Part of a small language model's weights: 10 layers, a variant of Adam for these matrices.
Each number is 500 + 50 x the weight over its row's rms, rounded and kept within 0 to 999. Layers, rows and columns count from 0. Numbers have three digits each. The size before them is the row's rms in percent of the matrix's.

# up: layer 7 MLP up, 2048x768, rms 0.0274, rows 151-196, columns 0-95
# down: layer 7 MLP down (transposed), 2048x768, rms 0.0262, rows 151-196, columns 0-95
# gate: layer 7 MLP gate, 2048x768, rms 0.0269, rows 152-197, columns 0-95
up151 102:542544510564491515457507453417517509519451438528466468486476455609505594482522504564495541504544502430525502474569458516517459404500522496424432457520496466511485574516503437559495497522522501439578547545461510417416551488449527479422502509431514434393651502444446407515477431394432489502
down151 111:520560541492497498617490507531461490494499491470491447497546492513448543486545489566526540433625498524538480538522521583472552478510447518509529523526525470529544489477538579508502508476489526526481479554518519576519469496494458395751524513508535543475456467493492544497519490487547457496
gate152 103:491521487539498428479418539550469543386601517506470487468504511469410465562470472486526545350466455514544423495495493458513438509378482522493556507459468480519521439499475526603475535511441514489532522480458512476521515487503476605463463480487405544447521532519515525489540449512502585502
up152 102:402447531534428497490501436512486476602509524479494521533587460531497591512570450486534544541551500472502476467525477374520567530517526676437504440476467504496515559499499521553491519520502430520447454584565389479444492516545403415506540413391542602478563488506378518503512451505353535589
down152 103:523542514492381410527462479631531454501557497532392518446430487454555503516463543495498454479509488479486423530487530498480557521449477516551590528428539423463599565497415549510517577527391404444529528544543477486597542496446445483477513463515518390537437583492413500492504585408544530548
gate153 096:437496555554564486456481435495564439481515506542438529521434545494517542506516580486548473422535609462551441524482461485555533466577492518508507456491493544495529532508440524559416467440468474529557553522483530481419564460460589525464462492564472541507399547480592534429521507469484508554
up153 100:504402637438523561473523552476512475491507454478461486478377551545481481530538502611583475437432491580461453462525506553499525491502587481529491526499562479356434509411450492462508453579578477532427588534449545450555524490562538548491569472469503447543526510472565548548416546526526571422
down153 101:550382482496498483479498501354584540489415544509471467497548504494464598534574518428456462460487483429478569497494509481398526529497567484502455586429454438431470486552430496468540460462551523433600518521501442496498451428617497475568534480500534490465544467505524356479459472483465489491
gate154 097:528402493533553441444481400551504466576457494523550433556477394513448547508523500489493554463464492416487503610539582494459511473493506450465527498553602523518512526496507423501412526478473482478477442481537475428546535446594516532456438429458510520493529508513443469511483546605475520437
up154 097:569454539552606532463456554568501560515517507585390542500525546495417555492454478452521447479551456430540487496490445528440534466448449430463487447533402414521521506480480599506473541607455439557448415446546422500481475492516409520482460523562498462454564450547487494542427487426492420538
down154 099:397469446499486497455515615488524398476543466519521444609543455581539535530546542504596436458498501573523445472521565553384522505479486479552601472588496507475562487574379442493508537535500451534524418513472538481537541495627531426560473464407472464477437448452467541579538494457498480460
gate155 103:469534412525439568470530509470449530396456459506402531501487521493492451496480410504528607395505540464535578513566445438380557562480457510512490491530569540378529491553467541449448452545486463458390513482472608550510558448468464466479479489425550516522512515483588429464443544512490437412
up155 098:343456479468438613540478514506446489458472556542447587563440462554396414427475474508565528468543595399524560466548445474432442527472446505447525575409554553511510501545584560488469439592503409460495456395422550570462521450498480496537496481486487484483545548437560466501480468575490466457
down155 094:492498601471522449502508438515464449507556484442531508508521459493535617534583576532518404524460501484473484444537479507512466463588572577496552563486445525538492400438433449451542497420461530447523451516582435449521445528524595538573466487531497385457481569520456614470546468487541440525
gate156 097:522497576506460544464453538408527477505552466487452514488459499499542457495451580557460445533519557512506495442504526544417527545454461506518569501515523487492443563461503464406523529527561476457623523536464526477524414447514569469446528467477389543496445561499552548487502560516473375454
up156 099:590426507495527583428459544494464492483414469499516543475606472477535497463575546483497556533490551535474429507464393515461415543483530440470473505544439523448482500464503401531483471507530590571468517520486530450523500512562492498531615521490494478448400470481497669519364514455383477508
down156 100:555509387486457456497510495436463550552523518477475485564467527554454414454582537514484520513474482556391493426513452477538544437601477430613501527566595536416532395467471524526556479494599607488575514557485539531536575523492457468548494515446444540503523416497515419544472536439484487429
gate157 109:474527459482573503520477585598538565443352525501479511475436554496511544539573469486496521467589528449481526519434456463521516610467503485522529531489495486463519509555453472562396463560445489528514493559568482470489549486504500447445487465497500460462417509524596450521394515426494487451
up157 111:507392466460569608519424541612537515545485594623491425575512524547469588544485499475536472474581568418476484510510477482541474599493490500518498503450480539450493476591433538567570574511463496467530500494500427472653470544462476558439465477539543508465443435457445421416351501356511514495
down157 102:529491587469493555521512445583557430577532483574440474484430478508449608474497567470475545589471448595482508502492455475457506460416501653462431525417375498585509433427443477532397607452470509541568509460532456508474459524499463550633495617495510472512502530575486499471515477496417544399
gate158 098:412439536489450526435521558542531489477543547451593515410460479543493537424461460523559366459486552523507437536573529543426481571573571523513476477475530432573451553510471463458488622503434466441576537546522454414495494503406496531480508536495520402591501485486565466437518455469509575543
up158 096:548495446509452499497459473548434494477493432460525497513474444568444519605484564482483414534390422485447527524582589530425492420515571507544470496448572526506465440489547481491500553570512520444638546487492609486390499495557503468486486539418567522493530604460449550525577491441517554496
down158 099:497538531353448498522530496504506493561455550565396514484517510488454477426505554501475498507512470405543443523532554488496604528424602471465455494520565462533452464440481489504464504487485434491533483481512499468501435471490521449637492490577514465460577446424476523533510547551507483434
gate159 099:390562600489474523486403450518542492629564640511484431489503463485500500477471473545510534500548482473547525460451483505492454424508503529466494481457534580361470501556505560629424434486433484470492427424431530461448547485450545511497501423506460442520481520445479451597515571549546435506
up159 098:417492536473501547387480546422527484541458523460596485475559508507516550512468524560526536439528506441521547583526504550630470512574480491468534474536381509457443537525444525545529502535510400440525514503505539570528511568441508532508452558567436497501436490494496503606474572506529519511
down159 098:455511445426473577487368490473431517424481464551491545523455466469524526536512519618476460456512406512446460444458416560549462374559549441522470474457518440468519399483539523498503528415543543465488493392547580524628568451522502487542512514608543510531440399556576517622448519574540487510
gate160 095:420530450504413500524460544625505473417563405491527566589449519545467441503471503535493474505437463490506557457490461472460497529477528529430604494521461501485512470524523505572499498504589498535548533531496530531554561505481556468496519537481519441503505444455560464473454465475543499518
up160 097:527513446449586513472514456393479500566442515452546500488536550405491437428507508565581558468526435547524431502539502498481493468553500475478496530487473489610446535463552506387553430327537548432570439566428450456540505542475526416447510450453539510490478581459493561481415450476560472441
down160 097:510591449555530536459546421576555556517474448502481474477540542511532554493465473536524542475549459512473500523511581504517459518522423423458538512552507516583506467496473563363512463571442476498416514582483459478454597456459535489656515506502591569517422572514562539521503493627422414568
gate161 092:492487520481416439484404530545496479530515485447426488540462487563465494409639436488526493461558567528406584579416481572396511523465510470454483484429537450554459500539511496578476443607525386483519502474529520508538499509588536502572485477463614464496460516519529524526580540504547524534
up161 091:516525422605478458530517544474549549523492572508480497620518478505418571476445600448496570621561477503527487482503463531564471505531452439496583416363610427535459578448524538530485521512480563510475528519516540518508529562405468547486436461466530440471517562512553460508451510550538530531
down161 091:465500459469450522498474471540495441502519465488467443374494498518506494492517557488451447470495505617506489496466593463494457527509462517528403615463425575492465426607385465500523504408512530438551488518511530419474511541470619519532592491531489438513517557536515558557564504455525537533
gate162 100:568507490500476417390432527586423458417550551606493504448465525580586505616475531513438563534456450440550463550459454502455566482494450418555530524510516455576453441488513504586521525536443542492481520424541529562532523548483459426497527489404464442552602486466452466569362547529431522436
up162 098:554545470517470480432543533498494509516458435490529425510413458538462541547476530461506452511537523462412510490610441462481527514500495458559518497562458545549432428497523495534540544497536554475486579438479486397460600612429540495420541546442471428573478511473460413519449446563526468463
down162 097:465615513553558430500472557504486502578516556519494409500551472500511568526525433497456534538474565517521552452376495503465419484394524456543540543352550484583516467619386477472507527477561493462469521406468520605524571509468456481650525475425497393538566601536509485531404492445550519471
gate163 099:413516547503522487472599502602465440603433422562459567499469406489456532340539464562450457472558526398513523475439565584479531502426578420477566546578545592474492518496568552499513479538512492449467582504507618458498468470503389506460428518500504601556436429523555486516539507590519556533
up163 098:482513405519486537434564444432440515536383481483516524445530493538506488463494502562454552489503457473428514449494546539502488513509568487489456482507534602528475447464535484379537547406493456453484514498524416447500465601425517498455474538540467393400457449427463407445422485447495437469
down163 098:527590572595513517458510629544531501411528506520433573558544496527408554521535539536577574579489481408440450619559517553494570548417543480485446544487464490521511503420580520426498517532508452464444415575540538554479575542473485573620510514536557462533470576455527566556493529538572514421
gate164 098:487560504480486516529473617565523458593525494480507405446552534511391473449507546490418463484509528473530515608496604550476502448469551483593500467396550503516587479545501505502599523467462517510485511531537440544602518499489596482469550514519531527466490494560491419510510517525474451545
up164 095:460473477515506491518551451470492605475497467496558443537505572462330436452499482512438550385499500528488538429523440536457547459511480511539550524633550550428534428577464452424512496546478494406487542572520475488564515558591578554479498449510490527507474581535508476507506575494442555570
down164 098:480540538561500540451476577488489420419552514513466512541496491555560399536512507560547526504544552395439552514571450551471510465519399534485493545433431457464466463437554478463544513455554525524473517460508513436504505489497570518599506471478529457550514480517440474520511445495492531521
gate165 098:476510575593507397460535427455528462474511636494507512543461491464462429557499582500502492545551410446564508468605436470455408535529470438460523447527510509416451499510405499500484533536464569450547478466496499550527526497483544541468501464542443539479493550460418508548526449488437393463
up165 099:529494510452588508483550437414501521570494492505533561475567513461516524460499410541506523503594524523448506524541423459498483483438396596493456505579418485452477535446452504531397557492502502549533476434552472480484512498432552524515526384564548465465537453478497492568509504523516496523
down165 097:482559653476504562532472530610540488509431508540460493416448591531425441502465454550454503516456463485448500516624385482462604399487487519555586551549521482523439551568439461500400569454496535497533512462453513450514526537455552530482531410502588503515488500534518578453483447494524471439
gate166 100:522459514500491444562539560564428571565474510418467395465471531502437489511369512481404543525428506527489482535531563496491496471570531537563484475545483524481487473536465510483587501518474513560511392523570518523567534536544404541442459512546526490468454516562611473463439539535498475475
up166 096:483502555467529569447502595544545501462486590566487459421441461541493499514444483417539572492548487450464504647498522608398596527449521451441428522473469555510505481563556478521506501486540500487512532602488399561577522482502450547475462565440502418501495532458581403532540510550541442511
down166 101:520519472436519553541500428578499555413609534575426494467444529513603614536491499442524556448525578523441470507529462486471449519539426589575533518540438531552506345530506427540480562503473486476461449540517506414485506471552627471543523508503619454540478459429537488478514475454546518530
gate167 101:564511494559407552427453443450556523475452472522577581462493431484466533540554523435546475433501642488551617469606487388516469590439514523460582546533472520499467470493494509551527453532495612491617527493417515527569458478522591488431488480527465495453486470464453608547503435516492522498
up167 100:518460489492570545478491603509517409499525495513453483513426416489564537495474628523529468503586583504445435426487481490512573573395539561521493537572549494609445553566560450524421414577524533558550372473522573534536474408482460467524509432470557562499489489568524478476439511511512432410
down167 102:434485497487445460572456390444473534459478483606530503459452496465523407455489449548548512492541451424605593521515446464466534414447514554485475509467472522481462391605514477562467447577505619471509473506533513552479592467597517529436462437508588466517419458539479386607452546450556528529
gate168 096:518536535494522484599536493496471584507455498513489496457526628504423490506532515451475449465509518465461486516525388523406583563539516418468544493572485581426495453441451541404494501495434554504551489540513538554551482599393467409476479501493457436585501495570548492524438556494587487556
up168 104:568539445525470502412516500463447544423481430535647482545405562509587483479437572515526521467503487467481499485459562491481473540471511497499472510559512457499571403464523543512439486580502472525564493530463521490531454465395573396417472510507533474499510437547500517537532486531531461478
down168 108:493482481429480597549534522489513504530508393453541516469449564489491458481553567479498522523471581415431517540571421517508470496516554530464460545588474475469439508541506557469471439541445480497484527467442477448572415436494411394334434498418493512568475376447515512531460447538506554601
gate169 108:543480535460473506488420386433492411507626476481492509456505501451475493515455464522558536454419482515451575610596565534513545436510432433479426514473533539448567480475550479554476478530505537567536587444499505449499484479495570438390527480553489582581503452468470553399557544538472503611
up169 111:465579530341465460504484581459526479460488489463485533471397588469584504459537543485398457444555580527449521472538533458530525521544461586507483524540482390591471435495620561476459540410415462516426569517464450486535439474457571446503463502424520436454507472504514480422546502465457556552
down169 109:563587565360497505512484499472497510542544436501578556584511498530567491491439396476499549517533510547444585468475487519521503518443494406481438501457480521512505539424585542460430500460484463502501612497515482451640530532521559513408492475609434449523638524447475503534489490515520492531
gate170 109:550548590448464503500459485544479443497529528525517481554474544536528594533460476460427538495561525507465555475516441565533424571517555552468523412573478448515542530381458462539414512616427479533533539408473543480563501531497483526453466530452489476598512552529421522476456549559495561479
up170 106:524495554597482476517455487501483468454557493483486462447445541422446477490487480545498470428429454531562441561553567517507532568588509514554470617492577458563444506510526579395479498584502460468463587464534444614483396486515500442518525519553573498488470437408465497509537499462463524519
down170 103:460452530476518524554570524518410619509543527492467440590488477464553438475451431473484515507522517609513487528511558565573568462508461531489496570505494569456531464551436466545417582547574451489481424510498552531482508401529482427529428653516479516531470478380406520538419584508430563465
gate171 103:544454495533411496480534476528481499524511486542512545526551487498455447443559491455468511485550484433524572495488535432543524539486502499514563497409440475503550389503489505481490512440463566524574478499504584443401515423515557573472401422427445563562558520544548432475516468515486533514
up171 104:590477575498517504513482466560410497517477530405508471483442516573411506500514517501444483589401507551537522544451412496494552527417517469362523488614509527569518455520515402443371570474504588503488423494457568526447460500549539484536441462506490490452551452529430579492521492506488461463
down171 104:421580547490527527511434537532429449456506525494522525559437477462505501491528480578416527501526479580482566428507506517468611517521566480470499437463491486504520465506507502439505573585496529520462528510455522549454469464558486526488480546420519499490513467519467510501459559525469508455
gate172 098:529518617514508564477418540490499515405497498430530560508396438572460497456513539511479541534493580483425569545528394459518546487386464452513519533462498436547483526489479450515482579508547480590455440529488487454574506440548560577520471438501541420545465434470570550558501404428421527515
up172 094:532561512573575517595444571529491471524509556587472484420477473473487499509558487589570381568487489458500551484474458478501532437471537435524447501410471428558637419549428509481462576480423618471527485489487450528488526456537429503495526398530513534466478536355459474510519419508556491478
down172 098:606511505605475450506466434423567436500498465537483525581407504529486540550488491521511561471595578505541500531494497518518502529473466429537494439580536533538413578524470558478498506455431497494614453495448494437585518429522537548564532493495450481470386514404459511507534544489480550498
gate173 098:466537510528460528556453554517518572535607430596518537571529570459475542499420449489483457447554516517571621485444475491605552551481604480460493471525478406500518532486509442481570506548500493435593540504506526593523571451513558505506561498422385549489476521623513498537554582519531475511
up173 097:499431465459503534484509443546572554545471493467462544503516492572492435555477595520460494476481402566547464536497501530571490472479419458472383485503477555583559497446525466483400394466488486492556502424543481445371597519523545512492565555490487471491513500571435524373494509425494467613
down173 101:528591493466469474489528460522471476505460475558535463498537510564499547434556545597487495541564436526512408473447523471479477496547527459511534490532556546474467459471457531498534564539480517457445496503546464481491475492471438435718365503485491533519521432502445418522404503516564501540
gate174 100:532545566463491539504512444452436545522562470541488459447582526524552526460487507456531556431469514508575459530511467542507548531460464528428619494540575420486450450522483507533419481505405528487506483496505495445501496507534371523423393441455480597493476506508524589517532489476550507424
up174 101:508434554475456516502498511518470613494416463531528517461539541484453466432538482465498460409535509521498486490526562490464433517471563459493500424503535514543525475577546514595497526559534465569531499571419453464561514504449494441498517502485531564570502555455410523552598437430574383571
down174 101:461456523591461476486467481536506481596493537533500550548438392550375531474541524508445486543523456522444563488528559392510521414548454453569518476463431558440471467531556474550441560485600515500487469479516432548400485554533518593637558515556475495548498517557427463517425500440564400540
gate175 102:493457558538588507465562531493512429453598532471509556400602476472444577440426483495564446422536448517423489374453514502496525476485522489444521394558549502409527512448428539590575555515448478467554542589522497451495519496457477443505475479477456425579488473460489547593476473473467544437
up175 098:545482501473472530591569551456537513529468427513516491493495467550566445547519524503484535548340486462568457495385516506514476565425515466501507490535541483492518487482595582442591543544519511437488551480437500408574512423443533485469514513477555569626447558596495532490537496451477561527
down175 099:551488482499491583456489452472523489449552471535527466430471566553490518426530550551461485448605440547581497421510544548565587483552446479484564507553508487557527522531521521509469442569604557495463543547453491434532534542479462513549513426442435413479522508449535480499525477492430571486
gate176 102:543534562480574476448473425417619535519614463452559528421505409515598498510488567526388425468550458461418441575485504502613512507484425553445524566485489481545440497487553474553501575570557459534444548545452483421471450527486495499481483599466501507455451463521491398443444463382539449546
up176 100:555569459541513497513508374425509533531359473545484463615516483472407428514324467415457584410415401480568477476510479395449428584475485479479483518487415505449484469445523514489533444458565508514504572488507544522415429442534559559511449528493549479429491509465380557491586477591528535551
down176 104:455464520460479519467490482523454536470528475468549480483516565592514212525463479605494538512508572482513526532471510552525443508458495479584527442542495517492414506524492497409432500467474536413478522526473476504460470583491506514450427398573540517482503541491506503552537483499476397545
gate177 106:498443583411506462573566487489367518447453460540539467468480502462590461522458558493558475574478467537458527418550496492562505478544441544487521454546454546456471524551549514472398511485433478492575507512533573550568568454359538458565487559560517466491487499449518462543558562566506504504
up177 102:514490463434554568510548501564408437493551555441548440488485485482418442550518537504603542516544598532529457596515455474487516466476478404546545541596508481421543614486567549525514528472497523506518476411481555591494543427547492564591474487546455583538590580544496594496506476453507475495
down177 109:497452500465547534515497536528569475493559476472469547521497468413380470481427549473461539551434522513493490490471460502477449484518532559511462469471493496525519434479485486502494462479451507474500518544544498436480522547517441535192526517482475471518493456458485529475526564457502493478
gate178 099:544482594482454442473486400522458454492522427539510486567503504497585477518493509490420544494542486567428483429509493484518521488481502460529465397563523456545408518565466548585497596474569507526546377461541533443521526514423517487510554421511595484436430394450505479494492532431513375532
up178 097:383477508424472547565540565469483484461473526475478426555470492534622496510542447489464429413488480567468585456460444480494518577477585580450412516505534463609522544430535433422494601546485443454457568510498430589427509477473504498509470486509554391498539498415511416437480600629515402497
down178 098:516515502437617493516462497372510524429513477443580533468500488496420443580445562575523464530410524468578513489566546461445495471468489505518473425493474523493561493472555440552427440499481506565536464462476496434520488553553490497412437485499496492513557500429460540551532463457478475561
gate179 100:504527488487583459498565539572496514513465429411461511462445545509433586476473439535556496487416393561473598611469531445477518426544520506443527451453382517517574517606459519529467499516408540441460511470515590458575558472531409388480527558536511404563456508517456467530511498509485592520
up179 097:566503469500451497408551532489541400508478488541455437410536506517527536505494408495457432456543501490571485439540485533620428615427462463474395542546565490520473548441475510442514472446491508584518479475532579463492525504522467490523531525591432439449450507560481573502503486473514443470
down179 099:526583503530458419424508508597435587513513490528468493498548448463447526537504521517476433464468456461430480509535480527525532550529458492599498494542508514463540586507542561469430443495543602590527481579442502508418513443468588473503532539497516477514522479479448577498512588485458518536
gate180 101:393533464463484534440471488506507539446512511508463550505573441532568508531469437537507536465522477436514487439478510538402472498476530434516540585540535503522424570518539553533410407505417469568553550489498478442507536489490472493429494479471502516456368502417541495490402398472541429530
up180 099:475463424419530476502506549539415464514467595525496493543493448494493507549536552413479459490463532505580504553476435527482511431427474491551388540501504530599435534602458524482496451499496465479562408568455523515524527471489541484506501500593482400597448429543499510503536444519547523467
down180 100:477590596505545518565474440491502488522495500479486384529539530588465482557477571600449500497459542553494546419603478524496460514498478452477492489452427500480455577549462476538469487490587589516451416474445434424480514550515576492449487530531381444530561480450517565442482509530474455524
gate181 105:432611472426467570486531555464524414507509546531449594495507358533559545528553569403417440470568546475477541453450376465530563463596533571505540570575458438432644467499447510489373446582466512493527522501565509489445459457654501500447442442521559487611521590526590551552422549586538546446
up181 105:448526499469460511500475624435502492515523449470502445499429468522533479433544449483568448496478503462502525418498427456489496526465444494481480498515440575519427453444524509519493471406453519425533569422495466488522534555576527509504430504548502469577513451409373512545504456497436423453
down181 104:531413562304572520537474437532529458527611480532493581541485444538588468499566501488553477538504484476548487420534530446519496512454513437528517517443589495484463500550562548503531490520507374551531579513519392558548472516512572465410471429434498444493510526379421581578532541393552385485
gate182 102:500543525501502529550489570413602481537446511599583541486496479552483551536430582497408530556453494411476557547484440469531474562483524529531596504535481491519477379470530459472522543468379466560524542414533591521547590540463481512509470509461458462470549497534475469562471517489511478506
up182 099:449585450461439543578463592480531480535531511408491404520506475542458532475530591494420433446475491453454508478530534554484389493517423608467579495579492487508462423502490605558523503545403456485485501411469465443455561554494507499500474454487470487519466556449485554534504474509475472495
down182 098:486488444534480450487488502425440465530517478426445387502488454486471459515530482549623480496469512576533425506540541572455511441514501523497475559454477555507561467481472468505520518511549499481454510590407534461582422513502495482754572522503507554486501542488537500466563488457541482547
gate183 099:458412498442472524564428448510523522482482531512472488461539476614487488491489490506557503507468539455497553378502465533513524517528443512527460501497347373473482525487415591489471462445461541503502456535506630544514480496545471504389488461574451503539536466418648477472421561509536525499
up183 101:597485471533583497588525519594594534535468514526392602556536496429510532531543446469504566468439560510551538542523538487459536515565473497502493586467478458518539592474533475453503443506501565523426569484537506410584532469462468455514416537389576526566569582559499483539482522485459501539
down183 101:539611518504513540445451526577498490500427448523474491466497347432482448535564431495467484571497584459475541558595436480526528523564514627486506503572499534510497448434564524432437467527488530517503466499513540471472569527538608472474517457456504512512482510552459471564486475532476524525
gate184 100:439499513480535509466487410518521551422592508433445509516491502539502527505579478515451449467542606579488513507520450547589534580438505450410474464533512494471522556467364477534512474515472417478573501509490517491498527451621551540474524485501543465444611554525482502448512476484536536429
up184 099:495484548435510551486516498420483525467531487499512465530541531546573464437493439567564511501526379491494491499579563451453493485540520520471470550524486582578494492477470566523622581542519489582443467510473484459499419422576409598475494557514515542547525524453491452520497488542507475549
down184 101:557471478595515422576414534532565431520551512558655518486442484501464352453439546455477424452495495546500421533416532488544553501483479372439564518366584561479528502406493562558577552501550432506555504517502482481457499496469427501465493426381548482395501482548482448440504523507500583477
gate185 096:533538525581537483478353512463494469488532438457475474584475483540488487491422560442550474515523508514517538590483520404524549451567446493518481499475501540542487545540508536467560491537505486538450579514556559409599585423495518458485495620525409572529521352442489529500447504495523414539
up185 095:493456487606502430413503412533562490436527523441532506551500445445468400442492375520558538563559433484648449470473448490580491488527469493451523412518501540484488460490514502511503549643555470483491542481524527517559490487487477491462507540428515525526535536389401546406489495561466456516
down185 098:553481452508485532511537566469512471355486531535421441511500469450497433443492527535483521476496449488488553529495578464454580535480524519609376486522473519534554527497496477507553533474455440453448433489543528617542502468537524484424512522556553471556607472538465469488460444586447432452
gate186 093:494528430542562561436493502506537415407506534473477519519494426485443463498460478433476485473515588524493509545576548435394490529504469573396480506474506552481504496415490497492429590555663509392527523466454545499550559607404481494421473479459425528437469530455446490430464514563373493600
up186 094:409526436387519567564504571518583587501488623538524491484553531450531469517518510502565412543577468501515591398461447502551455452492457537492384525537600440507472468514535527517523509505506464531426620554479423576458469534391497469495467556424472493561541476540430447470490420414550421516
down186 095:487479427467605488508532431550511484503486505491483501548489486436550496478581490630487476515432522477535546521567490490478447410564531552511490519528491537644502482553520526540532377390565414490495489487487462479472465470407406469520516557481464494496478488469494529406513534528438483551
gate187 104:538492537510479589446476535555486469523502511536510493515445436551440486562490562536529495555522444479490640567469471383497520448486476515510586531469509479363501487482498409472430469454496463507561521489493614493538533626566562594494583515593398551510536494533478558532624492466555444404
up187 102:517472546517528575509519480424454488486547530521457509482556500533466565521528561524500476549461478513507518411411503522553407515515510485534477396571480461439561566534481525605498489496487504404573518458508525471525579519458484485512508533493448488443409499580418563561510525468555493449
down187 103:479491485519478520475456466485468516557445527461551524496518511478403500479422476409526514485515481383495579557454627479584487470515470503491519510462473466599469445485539551485448570601538513451506460539443466469526541555522565504687512492568508446505490502473467472567536408567509494537
gate188 092:338458496558427471528566507467522548555513426480491472539420552510547525546420558493540566508463530509546566530437517547523469519462537546473545478445582509514468421425538500423577517494462495554570458484537547529418517619502381471486413528468453414449544581542458466446407501508414530461
up188 095:601489551535459446492453412494494511459549459408488477445476491539483543503493484459461462606544572518506541615471485541455458510522530622506519503496454481445565615511464477538427553483499586469492535413532436582546513493540477530473499429500449506489570551583516467499414499459531552490
down188 096:476443473520474501514649508496548558509453468534524488532551456493541475512464503412491462547531483527503557507546428438590468562539508524533531502484515512583483487524608488466474489497459603531534477516442568478413510466379325529505553503561479499505460536473494456547500520492454525485
gate189 097:365522601533477517532483508490561494515486491570493440576606510417602504505529451497435444402584457404525551551510553462520522607560494493528371589477540557441460516497559417506521473490546477580461601480539484493485460372524624524491472472574513550467520474459464481438519460491476556534
up189 094:493512518472511497630444495534571480523571584471545550446516575453526583504440505543513423528426480518509561451495473558555438545466509555556547455530499460476495525549447460410416448572485551549526526499514519466437570476479522627549458574454523475419562609448560453514462440425550550541
down189 098:540503538417468482500530575513517431454470478530468488518389565550505512479591408536498510551471391553422518501539361527531549549504588596527479438424527468520577477511421489467487516440445640512402548515519486503410557606529401593415478561584558540496509441502563501487475510581423507456
gate190 103:487484569545598563440548439548516509575559556403522497521437406519569504498550384495521502514516478497420598541648433560394471514531597480538526558551492411460505477568459483490462498505638510531469532460549602479558431405431512487505457487529483465431553522545570516548595472449472538581
up190 098:559450545486443496477589628531446551479549453467417489486415523627451577512565454479461618405478507503495436542495452534480490491517446528425517449441449597574490451505474499493453514517461494528484523551445479534472451512500440456501570659431602466436556426536444496504442463487536429366
down190 100:467472464418509460426550484509568445477560535510563449519532467510499322470500502544581552530438535549431509498524524507480481393538482579506519526553489459503535404536454482455529521404484517550480585372465539545453474444408461506601584428480530437402518549425542420492456495557462537459
gate191 098:460531573525497529437489510496518555433598504515518546604600488467478540475527576537433438441468449411455409507531479486537469539489429570487498528482535479496448527494519507477470458468470505572507534496550581553425547475532512561448526516547463510557566391499583622585507477521563534511
up191 102:489460477484350474490428539514542503410459459518534450513480535441595517598494470463502446402494522431441526492456409521465465565489616497534442580498548554467518466500451572547488583545541475458471437475493534523547492505502453485528502530504488488476528417498516478546484480407510499458
down191 102:463486490500401466460539468525464571420583539494581460483455480540475485577516428531591486492574542492557524500552470438461541484514579458483492598489484497435509563502574549485386535512588558546482524489505550577622484433523504487428471503507561528525530500515564569542366559475553537477
gate192 104:473555534424493636477647449529453545531497525569481542404567511592640511545508469623417493585465450570509567444456441545589489592424553530490487544465516478502405535526442522470445435535480440546535512512504456480524476489461482464440414525420466511560486505477491514543506450586537506560
up192 101:564475464472467545520463464502586480450555536430467576598470489530530523530549549543505507511557579586592585536537456495522448457461496575460594565589478456455502512521441509619419582620486531532500538529543560474528500462568428503500529507472571370542501509404460502494473450492410565420
down192 102:528616652473548542485605519512491453505429415517513433565524508497413469434517530553541527573539547481457531453493484451483465422473523520561505512340485480481514468525511487463544508579487572496493591506419554448473528626464548510382449492555498488488481491494561534540486487598456502536
gate193 100:596397545425525503403498533478462466500509497460513481468477454473527486486512529518498458522563454470475570602566463477558656512464485429466458558468498510529507530527497390524487523490447534497508529583454526418466623467494514487452500484538572452414576592402419504476529520463469496469
up193 100:426571494483547503466540491465450553578439591471532562438471508422495503524556450519450498431447591497533567492487442600497581508491520569524521501564521464403518545551485500423478505395541501413562515560546514463460594531520555443512494492563470466532522483472518556581477587548545344452
down193 098:522478550473447518429511447558433471423457482411599428446495543482586660500538481511523541473520434479469487513480470579502470525539486529467500505454476498500558559540435454524454635455452481451517513448495506444473498523491437526528505440533517425464395534588461586497502591488374449517
gate194 098:436531406449585526492438418647427460566627555536537526492491457509594495553507542517524546524495516511548534540539523536443538477604545565451487599498515439542512537509348529532642480578491406456485542489458525490554499450491599517461524534443413507507492395575408533497454476584543539398
up194 098:418537566464531613498530506571515440435580500410568510503508610518470489497549425543540460529441414566494496491536576416608507605474356532450580465457492450494485489480432438478522385402515599482513545435503490491556558533575485491520488493487455565540535491469517464487441461573563564538
down194 100:533522420529449559506481591582480525482570472447466527491430485588550412507494500449528441482395451441484546543520450487434482485450500516544554402509486507495609429500560492543566482454407502525515459526520435533463527525540525484552508457422486536447488497582468526630473504454455440507
gate195 100:438536440673501438507565440551379500512470460499528486534488393413429503542462422417538472425446455474512512420540450590422560555462604477525499539460466456522477520619407480507548536592603481503561491522472482575463507507466594545454504543515432576437458439427548518472491491499472437555
up195 099:486525517457552408528434471450433426503403558481560448501493543574537538617499459495554514495440510490478489552497501455457481461560518500656572539538432538440594518520467591484521512503454521444513510410505429483570505453461454485492510435450502504528593521522491523471436546542478643537
down195 099:449514457533468510609467581536428505449540604551465479543431455551443480570475528435561538485561477511486514496428503555523480514456554505518406459475440440538526575536526411418546547637523520557465483550484524518431547536488500524568475556468447518477584439461540507501466560432430505497
gate196 097:462484541559489520540474537445425487516543599401526499572491487521402484455545573500557507439427473434432571498535585474500465494542542528428589457456502500502499517573499569533473504548445493483493407509516501467488651518425500515472378447487427549522565649522576525506588492533421428483
up196 095:494504514442430395500482636627428464461529568526422501490530433493609514556500495588544492452473489525404387391474502527518475397459464497505474503528529536399425490475370544542461539505473457486478457452433459526487511489563535553530551489493542461553558522500443540514538502533507524566
down196 097:587434492531420571524491469533516445532550581547495500547465561465483606508489508465575495543495562459524513515603584512484484537536482456540478487605534490592473548482602547528563464428428497422553472553542508467518467530555458498615504480552521463426543616581493536529512405547508506496
gate197 097:377512447493480545475484438527507447501537524515541425435494541522436494493544560440522486501511468441531426495565506553539532483551561561530536557508456515451552521493516536508469515534491507479556477490550501492542518543421480484467493449484385573491477520520586543524393526476479456538